From a checkpoint of a small transformer trained on Wikipedia: 12 layers.
Each number is 500 + 50 x the weight over its row's rms, rounded and kept within 0 to 999. Layers, rows and columns count from 0. Numbers have three digits each. The size before them is the row's rms in percent of the matrix's.

# layer 9 MLP down (transposed), 1024x256, rms 0.0585, rows 498-552, columns 0-127
097:546584522397444494572478502455445521511466556522505374425435563485518516530542504437548610601499616483528482500442456482540406599493488525512410620472442541429510462525433467429530494543498493469489550493563591569505506503540461498453450423464565505481468472485475600409533524455551516513489575408481432515516501519457418574478553434415518529523496444473503534512515449499593480509516
100:464560458474520571559484487440471524496510494494405515487443495486520539433420449464461462516479537491475538458526583437577448456492496509520429433460495544585474503499430548590457521508534537487476504406537530424418449547518537424503559510463610532505620465489597483451580476447586478583502474490516513498466511405498579515585512458407487450525506513449547511402512444517504481495433
108:518509445423458407587480431493363568495446481444518535605478499524414494555520452463500451461490435513457471522562490510529545480530500534458530553413457404487465539444489491511498424472525520500552496507488578492450425472470520529627583573458505381439499516517640536571473539512480555534588456536560430395501475515595623508492533405503505444505570544564534484496528492417517497556571
098:464530543447507475426481479511398507481523428519477474533567505491434563488477510563594588543443426478481433566499503549503487548538440477413494504510406489586523519417616609474501439492621485547551497408502433439387508553555551394533532594468492463529474522519445522539481444587541537494398566475471437497383494591504508559484467456515548471545469505415563487519402413428463457527529
106:433433426468476492561424543449520431539483498511489439542393477464527480413494449508455443485507643517463540548480472557552535507584492479432523428433445463393522587484494471474490443505499454443462391487522455467551467547508522510466550544455554584499568612527496571492468396474504539513523484463481538465493505595484444490458571429523405474545500642528545512528552503556461429442453
105:449500497433510404521405537543489427495454470529516522493427583506624519503511544473572569591502507455605431490523471569482599554495527535571523507584457478511429537567447498539440499503484564481588527515572514436560494474510506498485434437489425526471503558547565497496443551447433464535552583562538541440499485537518562435535475475518491547589535415582464527504498496589488494569546
100:396534439494565505568565543544411475415536515517554453416534601491483433508525440496479542467431532547468507539466534463570637432508550531513516479542485544548529544408480456560514480467563529549422625538460595500448581460549482453536579477507563517476449573541557408545534484554558483453520470433509494492428519423491475439502505485495585439526462441423520512517523582529486523502489
093:574447630528446563521530457518511493560536456536504493541575465592508404444493617533514453576582503426456512371498518495545436613521492489525543542502499494539466551530529466569494517478497521545502485552463511429502561508528541396500474525552545557428534515554542487584522465538479518462570457624509417571553574473502586491478530450550461488496509418540426500569487441450478507563404
094:542538459542449498514474508542566515528523550521475520444483455498525473511599516477464502461535620431522440518503554517478587489451542411533477436514515456440431553554542484539469496582512493487462431438473515514489472503410484475525484419555468556432510580418556517471390502536563532425479474547450508548497506551520478408376502500494411567445520555488469541594528471542461448565521
093:413533495453465449487549521435376380504458462473538521569487477504548524546445433492474581450480457481383460406556525448483519440514442534446433471498485535487481529576489501520480528458571469435592369448500494433560500506568440472427513498479466464496473426473461538498482572581515465557486471472533575529550546488415512500527506483439526507531521510501481469594522535534520483459512
101:488519571484515514590493466561547490515431533568470528391436559391603523414540514568426495435486507495496502582536494404460550496468405502504548435564510530579474574507512578517479540504532444531445543521411465463478481521482549511603476469459487425510571534507543513519441530520481457478478519508509451511544490480444454459555502463513597465561431611491488491488378523484545556499571
093:535499495529514465478427516531546437454491496478318593450489526535513554440439545533457520518563460520469520517574508510516535421498473561495482501369439421446497531527524396458525521473539492546539551383549455563459503453564456509474528426445548556469423460436470467508496491484586456482474438487493467588543512487578519517394488500536505529533473517430537599502483424524479532399474
100:464420447443484461506577522460469494500476536490458510473477475508497418567532544505549414491463566395553561508488489538528549420489513491521510561469539526580553544578475463553627488451494469486528461445446503559351393555474435518573536501442510482484480475545547522551479507432480410541505433551490517485519458418551489541496438438487551448503441520514453516568504484454503471478519
104:463488525531484439584586484540526559479539481400386463539482480559502399445486479554562568447577481581434441534439527530454590428510574384421526489469538445588512496537453417398505501521534490464497516476529589458477520512470531546531479530550518464471518464530470499572569469563458490462474585525497407466407509464515490405525434494512529497530403507522532506516521579498513470465528
094:535473442483433532509537479502559481567508513508479456550457468511470448559496487444511470470452553422504548435513461466537411463590481551536496464555589507515524442524639528533582515617475622442477492555493552468531430472458491521548529480526509587523472447532440507523547569431583472510617419472517461470484506424491432439520510399438459538419433490435538406462532440540549506541441
104:484481458482489446548523471573478534582508496383467498517470527414566519405495439539424442530455444423472523417469513439595517496513466464468526506476453525491533661437402484525649515552485447420499535531431490542476551527546563448515540546551434555503581472397523416473535479571467441533509515506630519564475510544466530602522572474470357486478496516507460362530482485521598404529516
103:432546471532491545504550530468512463447535479451394473509519613486519456541547578551482445546450537451454516516431426554493528392574487422469596531536489471501463435519588538489455522539439459480561486429494543410540478444529487442655411479485537402541455514479453496525493476521502454532573537498522507455432481498575487489506463519566468541542533550488490445443461486535514530397517
095:520444504556485521510477504527407546499583485394446567492518489487398482493487525471492472440413476542482583539498472517473496544518561472501453586557509580523477394530565534559372553502438514525526490471536425510425549498426501488459565403543545498545407441469503428536493573505441549576448474473525643415512499505524521542657496451553543520458441520445399499534422523494475486459531
103:505438407449480517618478533455494377501449493515399384430500505470489540524537520431519510474537468496472478517487527493594467487440559494463502482564509523566420498508445492554532553514521612545534526493475432513519487491514466520543548644477535499480495506404418528479552469546508643466550520486449460466504524516486576550534554493617584515496496523523404516500587537488493448514529
102:523488620429521520457362477485508494606553497566433483590457537471571583462503505476504543520484509469513485435477454430424417541460594507474488496509534467460451492536531503497431529435496531505556527544584436448491516502527488528462488632430519455572474534485413517556537495481530486443485434560503440481515574497480490498533478396429535536490540494484456480400490533527515519482500
085:525494599508541440504463551412446456376382584432506529505438485495585501501521465576489517450514539546431556540513536581471464506523487436539434520453480443573471575516497426545523333544479414472445534523537580566530433496480484428486531551372564568501459493436416490505459484480508480464468552580501525522568521491458411478516496467550471399460503520521543424420549466478518511512485
106:484484539487573523528536380471429439512491452527514457495449492487509447414553460514461540443583517522511439510533381496414516472520491442451500442437588505510526499438424436497553491446489489475546442561536473372476512473481588533536477524474591552477494547458468538422503557497570456598510476468490453504580419508572524483521515501431519530423530460535506597513500478455524483529434
104:505534565465483426411505554402330578472429459460469539418470486486424463644460585520534526506493457499524513567460513448426493492510600534366403485507569515478466529543543480565421507494488456457564501536541546475431454514528427483531493429522523440464481542537497534517402464418628443547492548557561544443524511417462526482587449390535565523529474540482504559600440485482561501558540
105:505541457433393537418557492393480431434571550450499527445411584460477550463511480422497508548579535540492498470549554488497453502519492508469534555445505574484508510426516496533396478488464480475489495547528447402438402481494578492485525527565472471476517559467454467478584468414478508457480568527566509552456503480557424478497507533407543472565471532485516398435440436456504515451524
109:418479375570445433451536529468550442484448539444455571486570465475559494519583492491541522509523469510522484582558422482436463462428477523469482502503480518460422459527479453476449520419473453468483571521464534489507526512439651517500446391468597603464487506578516489465499495477578599557522461471543551533549502493536444556427530532379490489506487473528484395469518531453557553425537
112:485491529375546512497594443489524463475515514513536447474531547475450468591548550440491536447523587499449409445455508596490582481429512513484649521608525578441547592497542444443505560535525478502551527580515517442531483605566455457512531612477468552477507522573458405563521496485493484494560549539402526559483520547507566438495503527536603514491498520468494581495460434500509429554529
097:497511504481434539503450554495483509498520508496531519524487516496491529506505512536527444448497576592421466523495496406552525439487511579489416532583470517526469487504498445542498434461369538476485446453537502485557567449466449517488515484532414582522460500453426424514409469453512582530443520496548482532519452503500523503460444592457456504521464544549438457588498483482572555499492
105:518473572480524492538399440495479589509486418490489499521448401529557548559493520511481514413490463547414539495549463447451448516492495461528488414483453423533436436523549423578408401480464567496520385470507469521544492541517464442491604442476605572513424554515432648501448630588430511486481497474457519458503525535555510551440459495439407540463583450562547472620540499504484488484511
100:616448444538515569465573579494561480547513478556451498465472543547505519529537570453471512485391535541492654504445372519463535470530489528514567488530476498496501518504444612436463612498547447538505460476486549463575447536475507521523536501568542571551455512504394516534520426445570494505468516402473466537565402533572483605625488470481512531548545569464448542498495579503561463525487
095:450526521538461557553458487551477499426472478509489463491526470530529543421561474451584446428527589479486504424517409558398520442441459519498507553504536465524483452517495484466492571491496401377585475496534397520443500526400555464506511490488507488565584500474559467506523486466552467509531661532515500577478526495531512549586506526460520380402497482504460523547506479402562571414485
105:454483428448464515482507438447501512515491554490468637489517486554415566445543562558567485494522439471468503451419496532534507526437583499522500458468440512548481444558455423504487482536523522399493524494518474542580448590577514500473469544450583482495561446466426479514496432395475510456516582490500586473395431463469474558505464558466555467487572500422532439503480551490469450488518
093:539514477570583480557438521597402536555421455509575465478535505566586481444629523418502533443548502410489553517436568568461528558464497538471428508450517543514578507465499360528492482451548593526436499476597530488479523519546460467460525480452503549568508373530543465599558501424498452522495519465472508495446439527505538471535486485489474517453495572515516446507466513460498513560506
103:470609618510534493523553547456408417477454506388419524422491517549548511509553507397496478469469388496484491563439463500585608505467530488457533508486586566482560439520460454494495459427537384512492537447561507563482503448505486489514500445513536481580545434481503521447531556465548574525450542529596457406450478486522490465545589476399523458490549511553480531425475438486537511584467
097:531510511503516584412467487528426543430539475509459527559513509573465557540481457512474490509549524475526606493588468496521428489541411535543449500486511454541476536595471510446576411500516509575425470577451460498487508493513476563562558436490511495497449575544492512413443475581504522538456528504521431484550570470509494512663447495584523516514375526482456514455473387502431405517468
099:497461548438503507549479478426414541483477451522580489550544503505553436560418510501525499398418488512511449544394499550440483457501518519448467413516460506525438437498501510508573474576406464505469483476591520526441524451574438487498538464440521487502556467592528499567538539475553507569489494468649433489463485430447539471536425448429564622471481448515485490402490500507485436560416
101:506505444461513515505584486493450527526486527537432439583499433604511461450537482503458496476432528465531482419524454467592540467572490608444565491428443499542506534540506506499471497609483460468493469433500476520521489501441543520590440550530523425420527459432547518555481465467430477525511463491395488589414435543472462522428435479457464528549479549547435469528470479550524499483480
095:492455453495357518460555546598497494467574520493387414450528503513548424503569494464413454565495422635601524557469485479495454440614495499467505470434541488472523511508490519498451505455585503519575397427465539592500471356435547507507536530547587500518441512518550494476530464490582541400461552480590534483537451603441428483517510470464535499544474518476506378562522450436552550545403
100:510570479587462448462419568501482515564501500454523522503605537426598502541534583481531518424514508395459621490501517534525480485488486631522465539569445507499425479521552483431441422503446567494545540530464503366497488558426549515492417534549497535428491537596438586519514463390437432540550539518545527492492528428463487511424542483533483478614565491557496414473485482462545474453463
098:568503485498460464510456476546374524536503526518646499488453612606436487505486414529519532438526497444504597483339545468582438438479466542505549447547509532500432397448525422515421470480517464519478473512503473507479546485514492510532584531450513562479451480453461469516508551419569564438555425455497452482551492418386548531570454435374485508473471510519543565497420493520530598448476
104:503502507475556511493601516539447491449533528494571510491492521534517488484364492492511506444430489531532411512516497426482508511518461491461471492504575528553444455534524484460514524554454473544458457537411510614506574460443456487594557455543515510521483563488620381513503558425447517642524513530487501538443603459480536412580510509418538456479490463410468513500518500548476517548519
098:447439589489569482498519525492391436541612509442557516519450531462441445508493490544538544557514508526451515470526547521506447538516447520521516444475529481459439442551572469504497471427536524519511498453530464474499422459492472420484520467463498580531425536544483368549542471456408491457478421493535527472488463387481472609463533427421561585529509513464486479443446461516522510483454
106:485586489580577528553457472484478516473442565601513427515540441548486548557514505428497528465432463455516496542442481541480514518457570540475615551624478452509536543528442517517440485482500519540594510483464512504580413563469520454542537434524482516545487535425479468412485412570447532541427405623567550415504456585415496493461505479555604509444465489454492438547387518473509548494372
097:465457447554468490552404427391447530545528491493436571495504541376533460390522470432444509450488510343430494503444471515525450484448545522571457529559544552515442531474513510529438471439515525589540532510456471496501449477510494607525501444539477530515513472385465499434601573559503590458547515403657377536539481452542527495533449385560528442448438521471545455413575514525467564411476
094:466590558518547511484544443613530559547447518543477567495558488422500497453438509531463573427457500473425548502425457564461500494512516467520478508495394507492492510479559515470463509360515533397495537482458618486507552447489485490463471491585496489501487534535473487468501506442477399458494510587518517504553491446499585533563503608513521466453486429429473533543472535479462509422490
101:574594462434497506485553481541517501445496512535530510440501368494510503578525524539490510519536522495561436557593465467418483543417503405480530428492549457388552538432493525473554464557435483525422458496457514519488520514451539540501507533567469476478456485373438446484516544565544445546475417434419531585477327481462515492452492581544537585480593516466497382515543497496502503452515
100:432496528549412566517602510438407389443511439526423419517566467541474498515573512526573432436533510509516560524516492498492494523448466556494527493528438486371400605551451459553418489512430551469550465509571493502511586443553595478488364511448466522501455659499410600537604529439441545518430528588460529500514522465499517579518427455514511502517578508444477519588437503528562492524506
104:449418479476474526541528509465508442563527468470513561462499541536465495534490413526422459488468480561443478453444483512554580524493517545488474529492435486552561503491471462536560571491486510481539536428432607451537502543571473446466515416512619520535505536648516505572514435490539521511504431509501416512417455556494477553537397507463436520540490512403449373446491552482563594405457
103:484458521513453544441442486550476567508414534510484530485441566476486514536403379458560481521545549522436513493548467462508488521492500428509484488443533429555378588542471417542534509473514480454480520465482547456559509497560641507403523481524583529557552471442543527496486491482455491494499556524510464539491522448520530475570513406524480634476569537489533526513497489546419426414604
107:571533492396585485426464482472475452550511509477433461511441523579532538536437573482407431473440492504492491558491544416445520542469471529478486504467478554473560530491529567525547507512549497482458544521511436549512466558518424498566429584424576493470420509527504454472575515514439606500519438539602587546498513552507489489570561569548495616492531499527550411491518537521519566521476
106:482579425421539452546307532436545627508522468525496599496423506483471539496510500496501501501449486561531519436459476472539475378445468492556466480452538468435566491502466556482602525415509535484604496596575485512466380487422411517504502472484448530478451478463541501482485618514454547490502456531404446396516467465527494504529540476461450432448448503547553487471552533516582456599512
093:439547525499498459495532558473476499521475448491528423564452510473553495487531552334526462536504488581567441513525469516531415515393465443498452419507565456581504531580457548468524559649376474479509516492472531418514454434505534493494540578552490538555537469516537541429495479530519451539547457445441594509557462583496499534586524440482477583448449506494548502529521551524547559548537
095:464483362557592480595429471497463526560503429430570522562524504511441519553533448482576519510513487441482491484454505411518484447445517373547549484531406427514538506454452426451513458577525496456554489531470472502511479497389573424491457538470471527595495472495384477543547542494523434468423491491501422586601491489509499526509535421550540418466512566535597509467486457483503471635577
091:535425518460504592451491431519539537518534526537453499547477485484568470480542517516557504501443496417564605589539505510558505503431453489396560387513490473476522415538357520493532514481524550499555493453463406590525483514498465530516507459462474470512496525485434468431555505515510514515543509437514548611504483469514473550426601464569487513441460471476539452479564504514578450595567
095:507516606428508503389496538459419493561506591554546591492519515526575502425428559486563532419531443480488519569545545464457485300542530465557444448476491564479512478474445539487482484456450516497463500548517538423415429469493404432556356466471414499478566487574510532542540500463535520472476523530528494566457428490439526395510505510469439513616532449461531538510434563410537406494487
106:530486564396415483479495471500527497590552468678494512394508453465509491507420540505501449413451453407511455453457537513555455579566483527495533497475535497486547573530513494437559448487444486522533586479543459490430493483437589510532399509550435536502535560509407503574581523532440448455540444489494588516447541469419592522436481563542545580533574518538603444519482533522514470557594
# layer 9 MLP up, 1024x256, rms 0.179, rows 499-552, columns 0-127
105:582431482574478546566529505535457527500623422566552547500441388493551579425457545498448534480605434529554533491628381518603431529504449487487486572438454452449530553588414494414469497520513487461460551468535509521517548534510516486459597533579575453546489551490510495538425450486575510530517458438460463478475434415508551520572459455486436502473506504513498420451522309502551481578538
110:515529532509376432515537395524401533615458549505497561507439488465505494498485511554482530502518508490493370544537482518418465493476507472493556502460473429539500502547534443563502563514484452469530497480526534598498497494489466529482446515561522383377514420371607479486452473496431534425528508557559499572484569482536577407520528516570510384547490601527496494480483499542477482630479
103:605456498472415519506598522452546594450573565492534649516475485568502505555481445544494498462544580458561468515473543486511451505531568561463478493423496401453476586470493483525524489489447463489469533482534550508453536446537554544496569518473551399564460552417475554526523498448465457583421525490527358550382572487526453452530502516524521441466544504352449524530508470514512453505474
109:464517538460573481522507465508549418482419475657462473560490553511462494417502490462542542419389565436517524479455444519466480463520590569432471529519445390517567521489490517417468507514451444509504430468544496471500499556491508539441464481526551491451503582566508449484468453511609448513525438526492562434485473411476487598576473466506439509460486590462521498630481563533345577473510
115:514453475410522603576443454493581386542573539475616470476524495531475525463502556458528438496489516590502502600492425504563552542492465481533558447517403518545537540503568458444596513559469577494405533495510416532460518531476557450458431486530555394531471444456474491548565505429529532521485517501547434537526431441547454485513518534481475512580493401488549510497503419534489552576557
103:541447479440598534469543520490526591476435432603540520459531560452465506543541522532500508524437486462556530473532573439508538491473474452439501472504553539541452448460465416456570430556464474484517579535526565426495637446476474601433476500526487518438554527451488380632531443473504493433465484519448548498422455526563483494577547497471494494416438512514508506554445477480449451613507
088:480422407529500416579487557481502515483492508524545424405526521468489393528429529473497557489551428533502449500463533526546404541415544571489438477469523519494490539466476515459462454435605430464474431474514459515517540396555590470485591588540503492562523433414439488479472552479477491539445539580511526490516550508518637461478511529504470499487527485454552479467534515510536544559502
095:483506428505445506425514532432405496455484431467559473486457508547528466426463507569427498457434430618459414402393504544513503462523462466521503533424513462586580505521490445497534457500439612485542496448482541491470516562483514501489533471530489560468621541552386513484500539370488470522603465507509525576595533475339575505470520519491522480511518498439497518448423475522475480487495
074:449510452559487443493541548455471423569456538503575590531427468453494547559572522519584615604462506504558526521482430557520486467506548521556469565499455489404466486451469457518421505431470418582559469472485548520523463569508557486561441661504391483455547431516470562429434569568439439473544513452466502525492620560528499491445412518452509511474502641525480515471511580504425544479575
100:514560516452521463529536366494533509565458588567378459484488494461398551459521511468476528470537525543596518472539455521542497428444534512462568467496509479547501435501482473421510503503562519482522452461427532541430552465543510516534497480467483447496538456596468520541484580536581617381532427459479543541546470530530462492494470447505494400543405521518425490535465473428455473579541
098:546412493511501526488425532439449573538457502583537538462433472511571475525543516569534572512517534561448465489574452513451649475496538526506525562438519490518477498456536503440456509484478491453480608435489517523471527521568576464515463447341457551531498472447563566504474566518509473446424435453534451525427536586464502479427464432439581490551551485500534517509538515606525576441484
103:575547509445549420580514535500520483453545610495480535472494554449475504581468551541467468595497516337434494495461550469482490479458496449496524456431456416610490512483470405517534422531517567590503451490494495525597543451507539500450503558551520610486499536487527495595520551435586527542446470539553534452415466517546574468580453408433559459438610539532477498472496528488509439484511
110:523494540448470353473495500524465408468544437520444597445476477470480518520499549516602508480454503500460515464566562520485478447473477459459474358526551479543486512530536495476482466506553613506438527434470518482561500542516546452486485474499443529484520496495542521595472485573486509606484516488581539535540436520440477480437515531420564501556517497491469527512509635517467540430462
096:425490482469431500554535593415559466552541563502538399568439578524464495482451531537432586484488542453498558411577490543489564547524534487554494588578454525541499488578545485512466457474399454462466475520602480477482443449484554449544529522442544513538508510523451546546612521498478486456466444514580511514496474427406462508560495532530532484514475566583537621391479444515563513495458
097:540379494521496477515457456504530463593518518447487550564536454458564546411587535496426456577560670543496440521421442513503426404465527423470454541557566498571524538485587469497552425522493452439560493537422568428547434481498457423545447452442449497498520520503467531497450514543501474553560592469508499505479451509454502655446466539519538483506558507545451514481570499482494444464499
107:493448483545476452539492535546489426484464503521533447523511496443511495491481483585484435503504506367505472582419471567505539490515556441418487522482462515593354434502536489493472490487470429525570476560420498505503450529432513510533499450505523507567491534453547484437463437470503558455502543548538455450397476523599498571489448516504474528512380578500485482426465617468489541500463
091:531588505441517555482527505442437514512535505515505526530462489490443464452458437536648456507543441506540498573446517505495430503409507497584529504527487543544498478513507476526393572457487538502532521575602498494454559507533427537502397511408554515555419536527469552532572488401511572494498426488518369495508539489444503549492490434487443499514465440570554535469445511509513557513501
111:473516528533531509515522498502522608632587458429510493459525541516554482451512532500476482465485500406564554524416435479523452591592535504494446539500564511551487483528423638500443526483543536544533509486434503572463454428490425543375444584498521543439496478417485512491503507406561568414467554604401506432473475547477568468498460506572487550482496503495400421473445520551499467568494
108:511536557446469512416457484507568446572479455547465495458436561579556482484436484503503584535505513543443509567454468569545577494506430431474460574552519448480431536516556463647526522540492579412531384453435536466476464534451456472451494589509531454553484495552575534474471508431521526545538519532409503475577421514547514503542566483489532608524486486554457492457435498514542505525458
085:421601485469434438588557391434431462608404390488483530569607514547584508607465491436398590499405485470533535485530491572536483545451460446489435568510431481486516569473546476468525545439579462495452537534511488425435543414463494419447456506482567508470525423531489462460508590473576543456570523460456391482521401452524487461372598508468512475528515464406463538485439411631528501451540
109:444445500557640474574546513494531515468400501519554446492451484503513528453572478520525642485498458591557469581526355425368608449482465472617496508437492567509439468400483531517427470431459546434471466535556482476391513419599517526513515495472564555475458560491507469494564506465491536512444530407498449417596560516590507538499551459537520530522551521395506541510473564503536462560490
114:551512466538464486536399499562493641440504461485514453481442478488510583523487533552532536501469532478433586444525463443474453522479640483479487444468432581526455492440474514526497543433480513439431453548532463639552502481543424430505514549535504568439467445503500517488568452472526581583463530494529463550501492432545605449466491438488544541430486488553511581536495467533521463425512
106:479556511501523467564549460477577486436514452558529502584421481516540508459532511503493559511499485502482477590543498529463538383499449434492494463455517561560568462452502458478427571480419556469553548536490486552364399505548550544488434485582459382481533583522422503518463520477502485486564545389491479469488591558507462471524517509361572488550471527435468442405462471379557471398502
109:472522487525566531529545557599538450386474480480502453402485503580477444472540491564500443479460556430457460583463427503450433524557530538550457557439518407487586495547505535464457513442504546400561445425482484551517575517521457435493482500448554509545560541505498496480572508538423552416567377461540502441598530477537440463510548450451502465548499411525497563423493537580474567478509
109:442474524517530477486547557453496470447499499516618435483508573518490479550487540558574476525537546505577631475400554483491512507579500529526532560414511454505530477441509456446498542503632519535522585558536448443567515530525458478568461506491528545420556438500612496501487505483491366507427598444465491490457447463555478427509418559515484531552559514571531435523473551471524395572520
094:548492466542496513423465504528561552489463486539621457509502465460547516554424470434477541620551511500589341485486474586534392512426564456463482494473528442522443528514509523466455544563432532548578509454430558537515483502464535534519456565433569435470489474426531526446568531504475528578527467515375574500574571507525477548437464472474517568489642507569548509473475487477502482430499
103:535408497506479549525526439489467400531543549503500491435437458545514533514485554517437425585514446545507428467515414466493485475499456498550541510564465493487524443484469470533457557631437503543495460589549456509504518577452548577452447411363509542429501552552505475539467411506452486528594488445510516510490468499429514544486564531490554517505495562542580496517494574533416525506558
102:568496475526591476521513482460514515539458572532423497501512427576603422583545473470469468516438498529554482535609474601445459529573491476441568535559501539479464497528497449383566467480447561554506508439552520479519493504547551362456588467518457477487517485575461546520541439593496503445490520532544497554491480476547516554586452435508599357515503555469472479498517494498555502496522
083:530494468559500562517456578522483576496477531460562468550518432491501471520570416536471523433443492496426495530389485512535532440391432521483504557444437521548412520532452431462463404531424518476432496519604536469493431491469613588538561578511525466533515481425550499528533502551491523592454398551565575539579543487416517483406469497600470509503412447509498574469500414588429556497472
107:380474492433500525549492447473477479535488461565469623498547546602470500512535464526540528471509511572503540436454578497486506511445470514575418474583487494546544422516560527392542489446512554524482485567544516548502512529530427558498508565528549507543531584596400478545530535469429489507510558471485490598478383569406509443463525483527459406514528520491491584475516617411496536481479
094:499463546499489519604483574368408496432471456407406522481585473487518506539512430530435547479483459585528504411553517544603474460526521513431592572476486506505556530567502484479537444455453416486428555436452475537449512452547488469489592439477453478471507508464502525494451521459481521403492516518453529456516497516465511511542497501527569497456510384550491577564552533517402521464484
101:539580459483470501512505425484559441357488474506461620520497416456602524497527514513516522517520417528465516483492494508571576435492547471465476470487471483563517531483489511461519544521471525485503506441600472483509380480567551544480484539490497595551489432482600515564509483468596490475475597563554522500568496519491600563481463425549524404533511487606594566553386517472428499560618
088:510450571418469433567558518556492450469497455505554537408527466488478428433514458482565502529521567501503426534463521459573452610506503418505539560516631568474530456547509508425484540444536583526409629372496470492546455433513549422451562490436518504494474466548578476483462541563553518492561424517459520543436537418483503484547509415490590491516477458459476462586560575589536402529453
092:445392586453459490595487566517488490506543519552599484401553488523424459477450467535442559559494478552501493540518500535565459495574438521499483385528417509397456475550530476521455425528480446574438505526472476365523513488519569518517486572474524592548506531533516549539527507514472543418449446511527501575495411431459456469486534483406546589522374480433502457450407503534468541432503
103:452498448434541460516545481501584598582551505502543557481537390567496480553526538485450549516502572551470535581503460591523502501550397574449536514507496465515548455458577553444522472574518517470493500458500579464540519492522510442505465518498482454531562501483516515527463631480444511528504400501438503473560620509492452387417513485458573539555525525464516560477552489507559538444461
096:539431566555415467524460513611495526527488497601461444451570562537558481605603529486535459536482490504561515489463503484383457519468475555548468560627497542467521449510459550484430481488584489482535396519481499448534415535484551435435598575379490439592526574510546430493481458386507503457427555484516414597529471530502499442430594563514556531483499450500564459500476509448546544569410
103:582454499542542550631537495556421399543477461457425565476436523463522459510483549514470439497519495511471563520539537482469534507683464530512444573569473444561563535457518478427455444386552564480553476480537565504424520458540467530445460544496397501450554527546519594456471471525481518582509461482436567484527396447465508528554471480474554491513609497592459472469460584519502478493540
095:433540452513455491580483502537475569430505464497530456514543466405513430556501513443609537615482497472504488457518483561549528504503507499541423555440497481495542553554499512549509449431521548505580419558589541534549437480592505402510467523463582518527515479450512536495417565486558485505532502504492491525398546355520484501530588490487496597506490421541499544510404512431505519581552
102:556411544486514502547466468492514459479481534537424444489449467428499454574463511406490517462407437535451457470587480471362504482436467469538477454504489521520468557454586568551523517580592561488528429434469486543570525464562540544521524463557412539499439528419568548509412471480469469533434516462530469493542563437582546488554461574478506471530527529397429461554513536523568503439603
096:590520555548457476533612511510534520514435509488501464501491504564505530508529512419511446431525418429468560488477542493503478490514662589501576398543470525576477434419465454518512443525511476501494427464485463493484532484541443494471413470534524486473534450519593471475586410590534481581540404518520487542408478487478413489508515490504551425504472440519532493483435499467498515470441
104:536512590461586582551514531599565558484438479548381523374466522533498408526469531431506435454382432482538521494518544568532497458515538509464496436535487513542466598464562489430409523498444542531495497505472478540631556534534526490486538364442481524494495511556567511585562452546445459511527445534416510498499485489558499493446514517530487425439550499506495492502517529456465555503488
098:571449440468442401485437493495459527502395443457461605396510374474456554502535554526545458471489509503445441586487616450394407504501555483514413474464450477496505530541497467571467476578362524524588526562480542489576545450489405483565452598477536443492496397542505447457574566483494485538508476517549524513480511425533544466563546514516508351624506502390558490462498504505434521549504
088:529546500427423485509430431496524509428423485493454463549558540450447495384453467504573445434589522461522480515549541414482462553531497521502413462468498480525464455507513522421540474445526605498553509488585571537483474563537531505535536520473485474451555495382451499448566485501424424484516430494468440495483463411609485440479516503403547420514621478466492518473563491511551547599495
100:541495478540424509584479502590458553473568536540521444496496514391535527559444424487478513658529493528504436501455473492463457461408465543377390541507488474499478515443480486442472507543495474548535544507557453403559417477522540484479497553515514501518553453506517503387521547496362422437537409520480491574536476444551497521566491562508549589526462436499584461440486510437491405530517
108:505513570596496529542425492481539439528429513639505436514543435502542511503448547452483550494491444459441492467544576494432486414500489541512475493530442511481533526505465558499599473563524557543551484342456512443519473540435572383497492516576403506537457489485527548508479496543551476548536491571517498447504590521569454451471401447523548556524516520578519506513554625401451519454538
101:543486542559405488574487520485553567533474446405577478515535474568485498494459496527566536526533538504566453523523473470497401521510537584470553534401424440513396412501460523447553587480434474530576506452434557484535474456454455513501555424580443497494483594473595412454404579493509523476519456562385460511486457544532465515592435454506444492524482520515516561450495450550480465502529
108:515423501519448499467484445486466467501558453511510504502490557531464522549511472564574564461405489547504573368489547538494446554424467439588598490480580539535510582453470485549541450550529499489498561508477495475554525497554493425478507511561554480605442515467437526452543465478547451574459530579497499474539509548504477551593577562495621502496510567551507582498480560517553525455493
111:538488511505546447515498441476503463423475560509488575528464446494505602417492499549431442561461378478491501505506487506461540495504536449567444434517517558494497471544495464492538451519488442444571473432549509487442558475476438502460470554587567539526541452479519572482541568548512581530461500517645496571499472528566482594582486545504539485511592521462431543501488548599507508543500
106:584520478493401527474504474553571518489386489514454493455466485583546441485491437520540473556440539445487541552596460545614463398494515417538474526402464564474586658463487506469486499562449481554482489484557536493452557492537420468519558555470512482519430509550490499577610446525472512480537439503471446452490565483506521528559489522486605523438514531454543564471532469424520524504507
081:501579513492562514570404499516618501600408521536596504473508494468413481545495481545488489458607434543436453490554474479464536548538429503521470530489451534575439433480577514506549492466604508450554510482476582566472464513523515463585471490497532499515543448505451469504504474508410515543535578530478582503449600461449517517508538501432424503457560539569559538408533426586469564474421
081:532529459518444525398477535508592627480451519458467537554503446443447463411460425524496441400477568520476477507526492598502543463471555484457447445542522536504542464550547522517547526496609382520611435515481466414538560508536485525568514435448534455510389494597542506470537438444485531511572575499494556401529483510495523577604471572465453529487483430472563530536546464550449459499460
087:542563500554495483495417563468496513457485504382563504550573548514522484517488492495518503417507499451559472549488515541555459425505529396495482504534519510527464500461482503509652554469440465507473562575520490453485528577495530502608482534574630518395470486468524516569534494505544553502462521491470441587511494512460503455499553437479390529474433509520534475428561593654545559549607
093:511449455448486571463444489546525544549410460497418476538544527517498549423474542459536481442486495525489505480545433511495476399495639400525476418469397548525438502450606525499565478433405538427503479410484578572446461475520529470458591481484460446531513523504493536570455511498547464513436463535494591536511514549585567475485539523444532533568445458408486579497404532551511456579518
102:491521491543366455371471467489515610334526492524498517409498533514566517574528372477477551505466535504395434528500497483457553556495528521450463532444556429492566565536524563509472523485586486449437540498464516548493523479326495509520523468466515674465441564448557460494502504485552503565504410460530448480553481391471421539471529487454537456519477526471553425421604547514426536545535